From a checkpoint of a small transformer trained on Wikipedia: LayerNorm before each block.
Each number is 200 + 30 x the weight over its row's rms, rounded and kept within 0 to 999. Layers, rows and columns count from 0. The size before them is the row's rms in percent of the matrix's.

# o: layer 6 attention output (transposed), 256x256, rms 0.0531, rows 236-255, columns 0-31
# v: layer 6 attention value, 256x256, rms 0.0546, rows 237-255, columns 0-31
# up: layer 6 MLP up, 1024x256, rms 0.0534, rows 0-80, columns 0-31
# down: layer 6 MLP down (transposed), 1024x256, rms 0.0562, rows 0-79, columns 0-31
o236,092,208,206,185,199,272,187,197,146,236,178,143,188,222,236,245,176,199,176,177,183,187,228,233,185,216,230,236,177,186,245,204,240
v237,096,171,141,217,184,209,235,211,204,179,211,160,207,193,217,207,212,165,259,219,198,208,144,183,240,231,214,273,212,198,185,125,207
o237,093,189,228,189,221,205,175,168,186,186,187,275,170,181,184,198,170,216,152,197,238,200,239,186,182,155,185,137,192,227,228,268,222
v238,082,178,165,169,180,231,162,193,219,259,221,190,177,201,177,181,190,230,171,190,189,182,248,208,221,194,208,213,195,162,230,220,258
o238,085,198,277,244,209,193,217,186,147,157,169,222,248,219,229,215,192,163,231,203,188,219,157,159,192,226,207,179,216,197,191,138,171
v239,092,235,195,162,123,195,229,179,173,237,222,226,225,227,163,223,155,210,199,195,162,231,183,237,201,68,220,234,177,200,176,189,227
o239,083,175,201,217,215,247,217,216,214,176,202,216,238,189,213,175,197,164,240,200,217,176,220,163,157,282,188,175,194,197,222,187,168
v240,088,210,284,220,156,223,197,223,179,210,192,203,194,259,260,176,199,205,219,176,180,198,223,165,148,242,181,192,186,236,182,167,230
o240,086,202,151,175,187,171,203,214,247,233,212,189,207,158,171,227,196,189,195,181,239,233,210,219,238,153,224,194,207,155,208,218,217
v241,075,201,207,225,246,177,185,193,204,192,206,186,252,242,211,196,190,223,177,197,208,168,211,136,198,185,201,199,182,173,213,204,156
o241,075,192,222,166,199,248,207,190,216,206,201,207,171,160,191,191,193,159,218,154,207,230,188,228,203,160,181,193,209,193,154,184,220
v242,075,209,162,179,254,185,186,193,212,199,242,169,154,185,214,185,254,224,213,187,212,192,208,183,193,190,173,152,220,213,163,140,290
o242,077,167,213,270,193,210,165,171,218,234,145,225,263,176,232,192,181,174,209,253,229,216,209,213,249,207,194,194,131,209,294,230,179
v243,076,179,236,177,182,217,221,174,219,186,271,183,188,208,169,204,187,230,205,200,214,211,187,169,192,236,181,224,192,199,183,244,219
o243,079,216,187,204,221,184,187,184,179,194,175,188,188,221,209,244,208,177,194,187,203,196,227,163,249,164,269,158,171,200,221,169,156
v244,092,232,219,187,187,197,192,229,202,175,184,243,189,170,197,163,228,199,235,200,166,207,190,237,169,251,196,199,198,218,220,258,253
o244,087,170,213,229,189,184,202,177,194,220,205,179,233,229,211,225,185,189,187,179,220,206,219,174,261,190,200,242,207,211,206,196,152
v245,090,196,240,224,184,237,191,187,187,156,204,225,190,251,190,217,247,190,268,181,190,189,144,236,189,222,250,254,184,212,185,145,238
o245,086,176,201,208,190,137,208,201,236,271,200,180,228,178,207,194,174,197,191,201,224,193,237,176,235,193,167,165,186,166,261,243,204
v246,082,189,145,206,124,227,226,195,207,249,260,235,235,237,204,179,189,207,200,216,173,208,283,145,200,195,162,210,172,242,193,225,121
o246,084,235,205,157,246,175,183,190,217,124,201,196,173,153,174,221,218,211,193,188,207,184,134,242,174,191,225,215,242,169,94,187,266
v247,082,197,223,204,259,237,161,190,173,200,236,141,317,227,193,186,219,229,222,204,176,209,231,206,211,253,189,219,206,198,194,193,192
o247,080,202,174,194,185,168,213,187,193,209,150,266,132,189,190,194,164,177,205,176,213,196,151,187,232,123,198,180,197,193,211,224,217
v248,087,164,218,210,198,187,246,214,209,214,227,228,173,209,189,191,253,174,121,187,181,205,232,116,206,206,179,154,186,226,180,197,193
o248,084,249,193,220,219,187,178,199,216,212,162,204,226,178,201,212,162,214,225,241,217,173,186,278,220,203,218,214,216,128,197,183,268
v249,082,187,182,216,161,206,224,217,191,222,158,217,169,186,202,183,194,207,258,172,204,192,293,210,208,238,167,219,199,191,168,201,268
o249,078,190,249,183,202,202,200,169,213,168,255,170,184,210,236,238,190,190,170,208,199,193,164,171,204,180,239,180,151,207,226,165,183
v250,091,211,212,239,141,164,272,169,191,225,204,138,207,197,191,248,240,206,264,192,220,232,182,200,212,185,185,215,199,191,193,161,224
o250,087,206,165,152,210,222,166,223,232,179,207,263,196,147,201,177,145,197,151,203,219,179,218,201,161,222,205,197,208,213,173,250,219
v251,084,213,185,200,155,244,218,215,196,258,218,162,234,164,204,129,253,194,150,169,195,204,214,230,189,234,176,259,192,212,179,224,235
o251,079,178,200,219,209,185,191,159,209,123,206,271,167,236,209,227,164,196,243,250,182,207,196,185,233,222,189,151,194,183,262,167,174
v252,086,150,131,198,210,163,178,209,172,248,227,177,195,204,193,218,145,259,217,192,252,241,194,202,198,104,241,209,194,167,164,201,199
o252,088,246,271,213,189,243,218,177,238,171,223,227,206,208,192,184,223,143,193,202,144,151,216,192,189,254,178,204,184,229,217,165,211
v253,085,129,210,215,259,199,209,194,190,230,281,210,142,175,176,188,235,119,201,169,169,227,224,215,207,205,125,169,204,202,184,171,205
o253,089,246,153,237,159,175,212,233,223,172,126,185,235,216,246,203,177,287,206,226,225,174,186,201,195,209,236,196,178,206,224,220,210
v254,088,99,185,186,226,191,198,232,214,183,198,185,153,199,229,215,235,213,180,182,181,187,184,107,242,165,246,257,203,219,209,157,219
o254,091,286,252,225,193,215,214,159,216,194,213,230,219,181,202,202,170,191,218,180,185,195,218,243,193,242,142,137,168,172,204,224,219
v255,083,232,247,210,166,226,158,200,198,140,201,296,196,179,221,190,125,162,199,202,197,203,169,180,218,161,139,184,212,206,189,171,201
o255,084,172,172,167,250,220,231,214,194,263,179,122,216,264,187,191,254,194,227,216,270,202,218,177,205,206,286,171,195,205,191,216,194
up0,080,184,162,136,191,201,208,222,208,249,171,169,218,226,200,210,294,175,207,229,197,203,203,260,244,168,224,201,182,223,167,213,223
down0,093,204,228,220,159,235,180,176,233,207,204,229,264,202,173,126,193,217,170,194,210,176,203,239,109,203,182,205,237,188,213,162,142
up1,097,185,236,180,200,154,192,201,216,161,220,172,229,195,230,233,228,160,254,193,142,189,212,190,185,263,187,199,218,199,208,183,203
down1,097,192,178,220,170,193,227,253,217,208,197,174,172,209,188,191,199,201,220,150,171,248,187,186,182,224,210,196,159,227,191,225,185
up2,102,176,172,198,211,205,197,168,211,212,212,153,233,151,189,199,178,234,211,187,209,233,262,209,173,231,129,196,200,192,192,205,142
down2,114,190,246,172,181,197,177,241,184,203,160,228,259,212,204,172,187,115,233,226,195,173,145,143,198,182,201,220,188,191,188,210,164
up3,090,178,209,182,132,234,155,180,198,202,236,151,164,193,262,283,166,145,169,184,192,192,150,226,197,210,198,223,199,176,187,196,177
down3,092,262,229,222,206,202,225,235,185,184,223,207,187,201,193,197,249,155,224,211,217,237,177,181,199,209,179,227,159,195,170,203,218
up4,101,210,222,157,145,234,185,141,188,184,195,169,214,185,217,233,196,202,176,226,173,199,234,255,194,229,204,163,204,201,162,229,167
down4,109,227,186,186,193,184,184,193,218,183,205,201,249,187,195,175,253,218,177,189,202,187,145,200,235,198,185,168,183,257,212,268,182
up5,127,193,214,151,155,128,208,172,220,150,223,227,182,176,189,224,166,210,184,214,197,180,218,192,219,146,206,165,238,176,178,191,239
down5,121,167,240,228,197,240,200,197,171,243,186,212,215,217,182,225,177,173,172,147,177,193,260,200,141,177,206,186,209,216,196,230,192
up6,074,128,224,225,208,190,214,146,245,170,281,167,204,176,167,181,198,143,176,191,225,166,238,227,278,240,146,237,238,153,231,204,206
down6,089,194,212,229,242,194,157,137,178,192,151,164,173,184,182,196,151,282,215,227,234,177,194,197,172,192,239,186,174,150,167,166,157
up7,107,146,246,212,224,218,136,242,204,219,165,187,183,163,193,208,179,217,214,195,195,158,242,212,213,203,268,213,204,214,205,184,189
down7,102,188,262,215,174,149,242,184,216,200,250,154,228,204,154,202,195,157,195,206,209,178,208,214,207,229,254,210,189,195,191,227,227
up8,110,232,231,187,165,204,189,189,210,188,181,205,217,174,237,229,193,253,210,158,221,172,209,166,151,153,231,203,234,240,166,228,143
down8,114,206,206,238,190,217,155,188,180,134,209,233,177,251,187,176,152,220,215,238,159,210,209,232,227,180,154,180,190,177,243,183,211
up9,105,186,246,195,244,170,214,166,237,165,218,190,201,217,208,211,217,104,210,202,182,184,164,189,222,170,200,210,240,176,172,230,181
down9,098,148,165,209,188,193,173,223,190,167,177,249,220,184,210,127,191,188,211,238,197,217,196,230,202,161,186,179,203,213,200,193,219
up10,098,167,197,186,205,200,222,195,244,198,235,152,229,160,202,212,211,233,198,215,191,223,255,191,200,197,219,245,214,173,224,205,183
down10,099,196,194,239,205,187,135,200,171,154,210,224,200,179,213,212,230,132,184,217,190,215,157,200,178,221,184,232,202,215,234,232,214
up11,075,252,249,190,198,185,230,155,192,210,190,231,229,176,183,195,147,171,214,228,155,140,260,182,238,211,175,159,207,175,208,181,190
down11,069,133,158,185,192,220,180,206,197,227,217,184,190,234,205,226,199,217,165,159,222,218,248,185,199,182,218,191,199,214,258,223,224
up12,104,189,179,219,166,206,220,189,267,219,234,213,204,262,218,219,210,211,244,162,130,225,196,175,215,188,171,192,213,237,175,196,162
down12,106,234,198,185,220,191,220,206,210,211,196,228,191,220,245,181,194,241,276,254,193,207,219,239,167,143,215,167,207,191,201,144,235
up13,094,197,207,155,195,204,161,166,231,195,196,213,209,240,206,185,224,181,163,169,206,220,179,205,244,192,198,198,218,212,170,179,189
down13,093,182,185,238,183,177,146,227,214,201,165,199,202,193,179,175,125,179,177,178,225,197,180,172,139,186,262,224,184,262,179,155,178
up14,080,323,224,212,186,193,215,172,203,148,204,232,227,227,178,212,204,202,259,205,235,154,203,190,138,188,244,203,207,208,148,159,173
down14,091,205,189,239,202,182,173,172,204,221,169,190,206,192,195,243,265,178,193,233,223,256,220,191,237,183,213,183,169,189,234,210,221
up15,089,184,191,208,168,248,213,207,200,202,192,151,138,188,254,206,218,193,195,179,194,236,236,173,234,224,174,259,210,192,225,185,176
down15,102,198,177,161,187,219,210,176,194,204,221,180,260,242,178,207,218,145,194,240,213,167,213,221,212,177,179,212,209,199,212,207,247
up16,109,235,254,165,205,175,207,213,251,209,201,240,219,173,253,180,182,150,238,190,153,196,235,206,206,197,194,183,227,208,215,254,234
down16,078,188,230,207,213,208,190,209,249,198,227,212,214,212,202,176,222,193,205,213,207,212,217,182,211,216,220,197,177,215,270,203,223
up17,069,183,181,201,150,179,146,190,182,226,214,167,203,221,226,212,202,205,188,228,154,217,183,241,227,153,236,230,172,197,160,252,179
down17,090,186,186,230,212,225,182,184,197,201,179,155,201,189,207,218,190,241,226,202,228,137,241,236,149,229,200,204,219,179,162,171,152
up18,105,149,205,195,184,144,215,216,246,205,177,221,194,187,253,221,232,211,208,207,185,149,155,168,224,211,134,148,211,205,235,197,158
down18,099,211,264,140,181,235,206,185,207,190,215,186,192,193,183,234,207,226,219,214,203,177,221,205,216,221,221,213,175,198,172,163,179
up19,123,193,166,168,220,206,193,204,144,221,241,198,192,196,189,169,128,181,197,222,165,145,247,164,175,171,204,229,217,129,216,196,214
down19,143,147,228,222,252,162,230,208,218,171,186,243,169,161,210,199,230,224,261,218,192,188,212,224,208,195,177,208,155,179,279,174,216
up20,085,242,211,170,173,195,155,223,223,196,187,227,139,162,198,226,167,212,258,205,220,195,201,159,189,203,191,206,216,225,200,218,179
down20,093,178,221,230,178,205,186,224,201,208,159,223,231,227,186,182,198,240,189,211,190,200,193,256,149,222,160,163,173,198,213,214,201
up21,076,173,183,172,210,244,229,191,162,262,128,135,132,236,194,232,199,209,192,207,202,193,199,176,186,174,205,204,184,204,195,188,212
down21,093,243,156,208,195,166,156,176,138,203,193,244,223,210,166,161,178,229,186,232,206,178,199,207,151,173,224,177,261,173,172,149,178
up22,085,217,185,155,177,215,134,232,188,259,196,165,183,178,157,181,182,228,181,231,169,163,285,123,225,198,172,185,242,180,187,191,189
down22,086,150,176,190,221,197,238,207,165,198,229,159,203,191,197,190,196,206,135,208,204,227,191,250,145,152,208,193,187,169,153,255,256
up23,102,232,196,190,215,186,214,177,213,201,163,186,219,192,190,150,185,221,224,205,163,208,238,137,152,240,194,216,232,180,186,193,164
down23,108,217,113,151,168,179,208,214,223,196,214,279,185,203,200,153,202,161,190,191,127,153,179,240,186,164,203,190,223,220,278,201,209
up24,097,212,173,171,207,205,158,198,204,196,183,232,171,242,181,211,209,159,161,160,240,183,204,176,163,202,193,161,206,193,189,237,151
down24,099,243,204,207,196,152,194,181,205,223,245,145,200,160,175,207,194,193,174,200,150,238,220,178,197,203,241,196,178,191,191,195,194
up25,097,245,168,180,233,203,242,169,192,263,244,260,290,210,187,189,191,147,210,188,203,209,151,168,207,213,194,253,199,168,171,191,163
down25,091,232,201,267,214,214,191,200,215,197,180,207,241,234,220,207,233,200,218,180,154,195,181,239,152,232,190,206,219,157,146,164,211
up26,081,219,205,190,231,227,176,222,234,228,229,224,247,240,227,173,219,209,165,219,154,182,172,185,164,259,194,189,164,237,190,232,200
down26,092,197,215,228,223,218,194,131,158,248,197,204,207,225,160,226,173,169,229,213,227,219,163,180,237,175,194,180,201,169,220,177,219
up27,109,225,225,129,215,200,216,197,205,180,196,209,207,174,198,254,156,185,270,182,228,176,245,200,214,141,214,202,220,144,150,226,208
down27,107,189,223,189,168,235,210,219,234,194,264,179,186,207,189,135,200,190,233,174,139,203,172,215,193,290,143,241,193,245,204,206,192
up28,094,168,219,225,233,177,185,198,182,182,196,207,206,191,189,222,161,228,207,194,196,184,243,145,155,213,160,178,225,142,203,220,182
down28,089,208,221,190,170,218,226,222,223,165,168,200,170,167,205,131,217,194,222,134,190,158,210,215,188,234,216,167,192,170,185,187,153
up29,111,184,287,182,219,186,123,224,239,219,204,201,193,194,207,252,203,171,277,196,224,155,227,153,196,197,226,212,232,157,176,189,209
down29,107,206,216,231,210,137,153,186,173,155,164,150,209,241,179,237,177,181,178,205,204,188,173,187,204,202,244,219,205,187,231,207,197
up30,122,185,217,166,175,218,240,199,256,156,151,168,224,239,219,216,181,130,235,203,211,195,181,140,187,207,180,232,196,172,183,236,134
down30,124,203,225,132,166,202,196,180,214,203,184,148,199,167,213,201,194,213,187,165,224,206,185,236,211,172,219,236,206,168,207,212,210
up31,114,218,192,192,162,207,187,222,228,219,182,175,200,156,215,205,206,140,237,180,186,192,215,222,216,208,150,237,209,166,192,194,209
down31,113,167,167,204,210,183,178,251,144,246,194,133,171,210,185,211,239,201,163,220,169,211,212,213,223,186,189,196,217,182,231,160,204
up32,121,189,188,168,199,216,152,222,270,229,191,207,204,239,206,202,200,142,211,145,169,172,187,205,216,200,195,196,225,177,180,207,229
down32,117,208,258,158,191,164,163,216,185,230,207,195,224,211,208,187,186,180,205,179,182,176,200,154,199,244,224,218,174,138,195,214,209
up33,106,183,155,149,189,164,222,207,233,220,213,190,199,243,188,155,210,145,199,186,243,175,159,220,187,158,235,212,229,216,187,256,210
down33,091,149,165,200,194,250,158,208,204,192,242,229,200,226,249,211,204,241,278,183,194,165,214,248,193,234,197,199,167,246,224,249,187
up34,100,199,161,120,209,158,202,207,250,192,193,219,153,181,240,192,203,165,196,168,213,204,171,217,226,160,209,226,204,202,172,184,187
down34,098,176,150,208,186,155,118,200,219,229,200,246,237,164,216,193,171,200,201,132,211,134,235,198,188,175,248,208,199,187,186,203,224
up35,127,141,229,163,242,144,215,164,181,168,208,183,197,237,222,230,260,214,174,213,144,225,173,165,203,241,168,178,216,185,180,212,154
down35,140,202,185,198,214,205,198,204,193,201,193,198,209,240,205,165,248,205,168,262,171,190,185,175,252,204,196,149,156,161,179,183,184
up36,089,260,136,216,229,192,200,195,204,151,152,221,269,229,168,185,218,210,177,219,210,96,229,138,185,231,190,177,223,240,211,212,208
down36,090,200,185,213,199,221,178,236,230,251,219,158,211,227,221,250,198,167,173,132,190,300,225,208,215,211,171,185,192,195,233,168,224
up37,075,209,206,223,192,175,149,219,183,259,224,190,198,180,224,182,227,184,183,209,202,180,171,168,185,180,247,193,215,188,168,224,197
down37,088,172,230,217,247,236,191,197,205,184,138,114,207,180,141,226,186,200,251,186,211,178,183,196,182,210,210,160,214,244,167,214,174
up38,118,173,205,183,180,203,238,213,205,249,205,207,180,219,198,219,258,163,243,235,213,157,215,171,198,202,201,169,226,155,168,190,187
down38,118,212,195,188,201,160,202,196,182,171,217,258,188,254,161,228,174,210,186,189,200,235,244,192,136,171,231,166,188,217,208,160,200
up39,104,200,171,150,192,234,195,192,231,141,272,186,192,146,209,230,225,185,185,188,189,221,204,227,198,200,192,214,235,154,190,221,164
down39,120,174,194,229,221,179,223,190,188,166,213,195,199,203,154,163,180,184,226,232,166,201,181,200,199,179,184,223,181,212,175,178,180
up40,100,226,186,213,183,237,236,195,218,200,263,149,187,198,192,184,238,157,201,207,169,173,251,227,224,222,149,155,218,210,176,194,221
down40,096,138,184,186,157,183,223,215,190,237,213,182,207,217,234,216,172,214,203,255,190,194,225,241,196,207,196,190,144,181,197,225,232
up41,116,232,216,190,266,223,203,219,167,195,167,206,169,211,246,257,223,209,207,253,238,159,241,177,169,170,219,200,231,193,216,193,196
down41,122,174,198,210,180,247,226,186,260,210,117,150,226,192,205,190,246,208,204,160,184,136,216,232,223,209,199,213,158,204,198,172,214
up42,118,242,211,190,206,177,222,217,250,186,195,194,224,164,232,196,239,183,195,180,208,191,189,165,216,199,182,238,230,223,212,231,271
down42,080,199,235,197,221,234,213,222,229,213,232,203,208,192,228,197,221,184,219,213,205,235,225,195,212,203,191,193,196,234,316,202,245
up43,079,174,163,199,201,177,178,166,210,218,235,138,138,203,181,278,164,167,205,173,147,194,216,171,180,156,220,210,202,167,185,178,185
down43,085,266,160,201,165,226,240,188,201,197,140,236,238,200,221,169,247,181,222,192,238,183,193,192,224,201,158,239,230,237,206,146,204
up44,087,178,189,183,256,219,189,194,196,223,232,190,196,198,181,143,140,205,240,240,191,189,165,192,181,241,171,199,240,177,209,246,184
down44,095,168,164,224,207,183,194,188,199,217,121,203,187,253,174,215,188,190,161,204,225,208,250,179,246,174,173,205,186,235,216,201,208
up45,095,177,242,179,169,201,164,207,195,191,185,183,174,224,245,188,219,160,230,228,189,195,223,210,198,206,196,174,257,157,193,207,161
down45,095,236,215,230,181,163,200,246,234,200,226,158,229,212,142,185,190,220,178,187,186,153,238,195,117,185,185,193,202,266,229,223,185
up46,130,138,211,181,171,194,143,217,206,199,193,229,180,221,216,239,193,184,207,254,165,222,164,210,176,254,215,209,229,161,195,195,197
down46,130,168,240,223,207,210,189,211,228,230,183,204,189,244,229,172,187,194,182,187,146,173,143,190,146,216,204,202,202,201,140,151,201
up47,097,187,251,192,171,226,148,185,254,209,187,202,185,208,252,184,234,204,273,175,221,218,170,200,193,185,178,223,207,186,164,238,146
down47,103,192,185,186,249,196,199,179,181,252,204,199,190,186,179,216,251,203,265,226,233,168,161,214,201,202,209,205,169,200,200,194,204
up48,125,236,210,168,223,114,210,187,201,194,172,197,223,198,171,280,219,198,150,171,236,199,196,198,211,185,179,219,220,171,156,233,182
down48,128,213,199,199,150,189,215,183,211,195,277,173,191,194,256,199,214,209,205,182,181,221,157,218,199,202,213,204,180,204,222,196,221
up49,102,218,189,196,230,198,215,194,240,159,234,216,193,178,223,233,194,225,200,227,191,250,186,178,170,243,171,177,200,222,201,248,172
down49,099,271,247,160,112,165,193,191,191,213,157,230,223,267,187,114,221,235,173,197,240,132,217,229,218,156,179,198,216,188,192,238,191
up50,096,154,170,181,242,138,215,143,243,192,236,187,196,206,157,129,192,173,194,230,239,210,185,163,222,162,154,231,239,180,194,231,213
down50,105,229,179,189,172,247,218,211,161,208,200,179,248,179,185,213,228,191,169,214,219,183,239,248,218,215,219,175,190,218,199,172,195
up51,105,199,185,176,161,197,178,153,268,142,276,190,177,197,191,207,184,180,165,169,195,230,156,217,274,205,188,231,218,176,206,231,197
down51,112,170,192,221,256,164,172,224,206,196,199,282,241,164,219,221,163,191,241,226,185,188,166,170,184,182,182,223,205,251,257,193,250
up52,107,151,187,147,176,176,187,162,241,217,246,199,227,161,224,208,166,232,190,181,210,204,222,193,205,199,148,226,255,187,211,180,194
down52,098,154,228,162,180,171,241,263,221,213,208,192,190,231,183,193,195,186,133,191,195,196,251,206,217,168,186,206,200,163,167,178,255
up53,109,200,173,202,162,193,199,167,259,148,221,179,211,205,190,204,209,226,192,199,239,218,214,216,150,254,138,211,204,150,185,223,221
down53,109,223,180,170,199,215,198,196,221,211,187,184,171,190,163,143,252,190,176,193,194,168,208,171,214,224,228,241,190,225,168,142,180
up54,091,193,174,228,155,218,196,229,224,206,209,203,212,233,212,201,242,130,271,222,217,266,192,210,227,190,231,200,217,178,206,173,144
down54,102,222,203,186,218,138,176,153,186,202,171,223,204,204,179,198,210,189,184,231,191,177,184,206,234,155,158,181,222,158,155,161,223
up55,093,162,187,133,160,224,188,168,217,203,196,128,153,199,194,206,216,216,202,137,138,214,148,193,268,189,211,221,197,201,160,260,184
down55,089,203,184,210,182,223,171,193,204,237,225,224,241,175,203,221,234,195,183,160,221,221,227,166,171,107,165,154,234,150,176,216,202
up56,091,198,228,241,220,160,221,211,232,210,220,197,231,207,189,140,196,199,233,175,227,187,183,167,172,273,172,176,203,192,212,185,191
down56,079,230,185,184,170,201,180,205,201,214,199,197,208,184,153,238,194,229,184,159,194,222,184,203,229,213,242,205,220,211,169,242,183
up57,101,240,261,218,239,138,210,188,207,179,165,241,252,210,247,245,212,232,156,192,180,210,179,205,191,188,209,179,237,198,218,223,218
down57,076,203,208,195,257,232,238,207,222,216,240,197,228,222,201,226,197,211,184,134,199,188,237,172,221,196,170,215,211,174,322,232,208
up58,085,226,167,124,184,246,249,183,244,222,180,221,215,223,228,212,203,151,229,213,156,173,249,193,261,199,213,157,196,208,210,139,221
down58,091,167,266,274,151,192,180,223,180,210,205,188,211,228,207,149,221,193,248,239,178,210,201,183,147,179,150,200,187,241,179,174,226
up59,115,188,191,143,189,170,188,155,237,216,172,175,225,210,243,239,199,132,226,155,205,161,159,198,193,167,195,216,231,167,171,247,212
down59,087,175,199,216,229,190,197,206,255,177,217,227,253,240,200,234,204,218,204,236,187,179,236,133,250,240,169,191,211,217,264,208,255
up60,106,144,201,176,164,229,166,200,235,221,180,228,211,227,227,222,220,219,234,239,190,209,188,213,208,212,181,182,201,180,170,274,224
down60,092,226,222,156,198,197,241,221,225,191,236,157,229,218,197,221,220,187,184,221,255,219,172,250,212,222,214,151,242,170,182,176,283
up61,080,174,186,183,248,169,185,181,185,253,190,147,183,240,178,132,197,197,206,241,163,174,200,193,162,198,213,215,223,176,221,210,199
down61,088,148,174,208,202,188,183,190,187,187,160,207,214,184,174,224,157,190,271,177,251,199,205,156,154,172,194,158,231,135,173,189,130
up62,092,221,230,163,238,206,176,186,190,170,179,208,199,224,200,215,200,205,231,184,160,218,178,204,164,165,126,198,216,196,162,197,157
down62,090,157,193,184,166,265,263,165,205,230,190,207,167,245,204,254,205,170,185,212,170,234,177,209,208,172,228,242,168,212,248,222,284
up63,086,205,235,188,184,141,165,175,232,211,211,186,190,119,213,198,187,179,143,170,199,157,231,215,183,202,193,185,197,165,193,229,185
down63,070,198,175,211,202,180,188,198,211,193,201,226,193,227,202,240,202,162,198,163,205,158,205,187,150,218,215,188,205,205,253,203,239
up64,088,181,175,190,156,195,214,162,231,148,253,166,163,223,211,180,227,234,186,192,238,226,167,236,239,173,159,186,204,135,178,215,238
down64,084,204,194,195,207,266,190,214,167,182,221,217,205,174,149,156,181,169,248,257,177,188,233,221,174,242,202,232,203,237,173,233,176
up65,075,181,153,196,177,228,196,110,238,127,203,212,191,205,182,179,237,192,226,196,163,232,146,217,212,227,166,194,183,163,175,218,275
down65,088,225,211,240,208,203,177,154,197,211,194,247,159,281,164,213,142,238,273,125,256,187,230,173,214,184,213,174,230,174,191,188,166
up66,096,184,190,189,168,241,208,218,197,129,207,196,185,184,191,230,158,202,216,199,239,183,267,242,164,227,157,209,206,148,161,244,150
down66,093,191,208,215,213,212,167,214,167,161,204,184,189,180,208,181,242,214,183,176,195,145,203,221,230,186,204,174,168,224,194,227,171
up67,099,211,164,160,210,177,177,188,219,162,200,151,222,221,195,236,198,235,187,193,157,198,142,230,169,201,160,195,213,220,205,263,227
down67,094,218,199,163,181,199,191,197,188,214,193,183,182,193,214,164,159,197,241,194,167,191,171,211,231,303,205,165,209,165,198,216,213
up68,104,153,271,216,215,140,168,167,196,209,210,197,251,228,222,214,174,215,188,168,208,176,208,210,210,196,237,212,211,214,179,199,190
down68,104,152,240,247,184,234,231,191,270,176,187,201,173,228,125,193,208,239,201,195,195,187,200,230,146,223,197,181,230,224,193,241,191
up69,097,244,220,218,142,168,167,203,222,156,189,198,175,184,192,222,178,201,148,200,195,206,228,158,171,235,146,151,232,175,200,197,155
down69,098,164,204,154,195,176,157,208,163,174,197,180,239,206,199,210,176,166,216,152,219,262,176,228,216,154,213,196,192,167,227,252,219
up70,117,205,213,162,194,230,155,202,209,245,176,225,208,187,190,156,171,176,259,197,168,193,204,221,209,242,197,253,210,227,175,225,246
down70,104,190,242,211,195,186,187,218,219,214,221,148,210,223,183,127,166,223,174,197,210,221,167,194,152,204,156,223,222,242,246,204,256
up71,114,147,186,114,219,164,184,203,197,193,216,244,218,196,237,222,151,219,278,222,199,182,215,159,189,180,217,170,221,90,232,190,178
down71,105,209,183,171,196,160,222,163,225,203,158,220,224,224,248,132,257,192,163,204,213,193,140,242,169,184,191,231,217,213,164,169,233
up72,082,171,227,191,294,159,187,188,230,241,222,149,193,216,248,185,235,186,194,191,180,198,197,162,241,198,222,206,198,193,192,177,209
down72,092,213,177,256,137,217,188,173,222,178,158,249,196,152,179,268,182,184,236,180,215,164,213,216,125,245,193,215,221,194,215,191,195
up73,099,213,201,239,196,204,207,181,215,194,201,197,237,197,184,206,150,222,183,230,179,217,175,214,195,217,173,239,182,186,200,248,223
down73,082,235,270,144,198,204,192,218,147,179,204,203,244,203,233,208,232,194,226,216,183,198,296,212,207,199,231,204,200,250,251,219,207
up74,076,187,170,240,195,179,193,200,208,181,174,147,196,200,178,176,191,206,173,214,153,207,199,248,187,224,178,186,222,238,174,209,214
down74,092,197,206,191,188,188,248,119,162,170,187,198,257,214,170,181,183,242,276,199,237,196,153,211,186,155,228,169,169,104,202,180,212
up75,087,164,191,196,228,125,196,229,184,190,211,214,226,185,235,282,254,190,222,244,183,180,227,191,188,184,197,213,187,189,228,194,258
down75,077,227,192,211,237,210,203,167,210,222,218,199,166,184,171,211,154,200,146,193,189,216,200,227,178,231,195,206,195,226,248,211,213
up76,120,195,189,162,215,214,209,202,208,208,238,182,202,191,229,186,220,157,192,193,185,181,188,230,203,244,197,208,201,192,181,222,213
down76,106,187,203,170,164,182,213,180,181,192,176,197,213,207,204,166,134,197,163,212,160,178,226,210,208,156,199,178,230,238,250,178,230
up77,077,150,215,226,223,158,172,173,237,211,181,204,141,226,197,185,205,192,188,189,224,212,184,189,190,213,223,230,226,184,209,179,223
down77,084,222,215,182,193,205,214,191,144,248,195,222,201,224,186,207,216,245,217,172,205,174,200,190,167,211,188,194,232,132,198,163,211
up78,111,226,235,227,163,218,221,244,198,152,224,222,188,199,189,191,207,128,226,203,203,219,238,164,242,242,197,205,214,213,178,169,191
down78,127,250,251,167,210,185,247,200,191,211,226,137,177,231,209,203,228,199,170,224,183,243,170,226,192,204,228,195,190,207,161,206,191
up79,114,211,228,172,175,187,138,161,193,162,181,220,212,196,229,219,161,209,143,236,204,143,167,198,167,255,202,248,213,221,184,210,150
down79,114,198,187,270,206,191,217,163,137,251,228,212,201,166,204,217,229,160,174,191,203,224,159,105,184,179,256,191,190,169,254,239,195
up80,099,152,167,147,181,183,196,170,216,156,217,202,172,227,241,203,174,147,142,193,236,211,131,254,207,194,196,225,213,176,197,226,178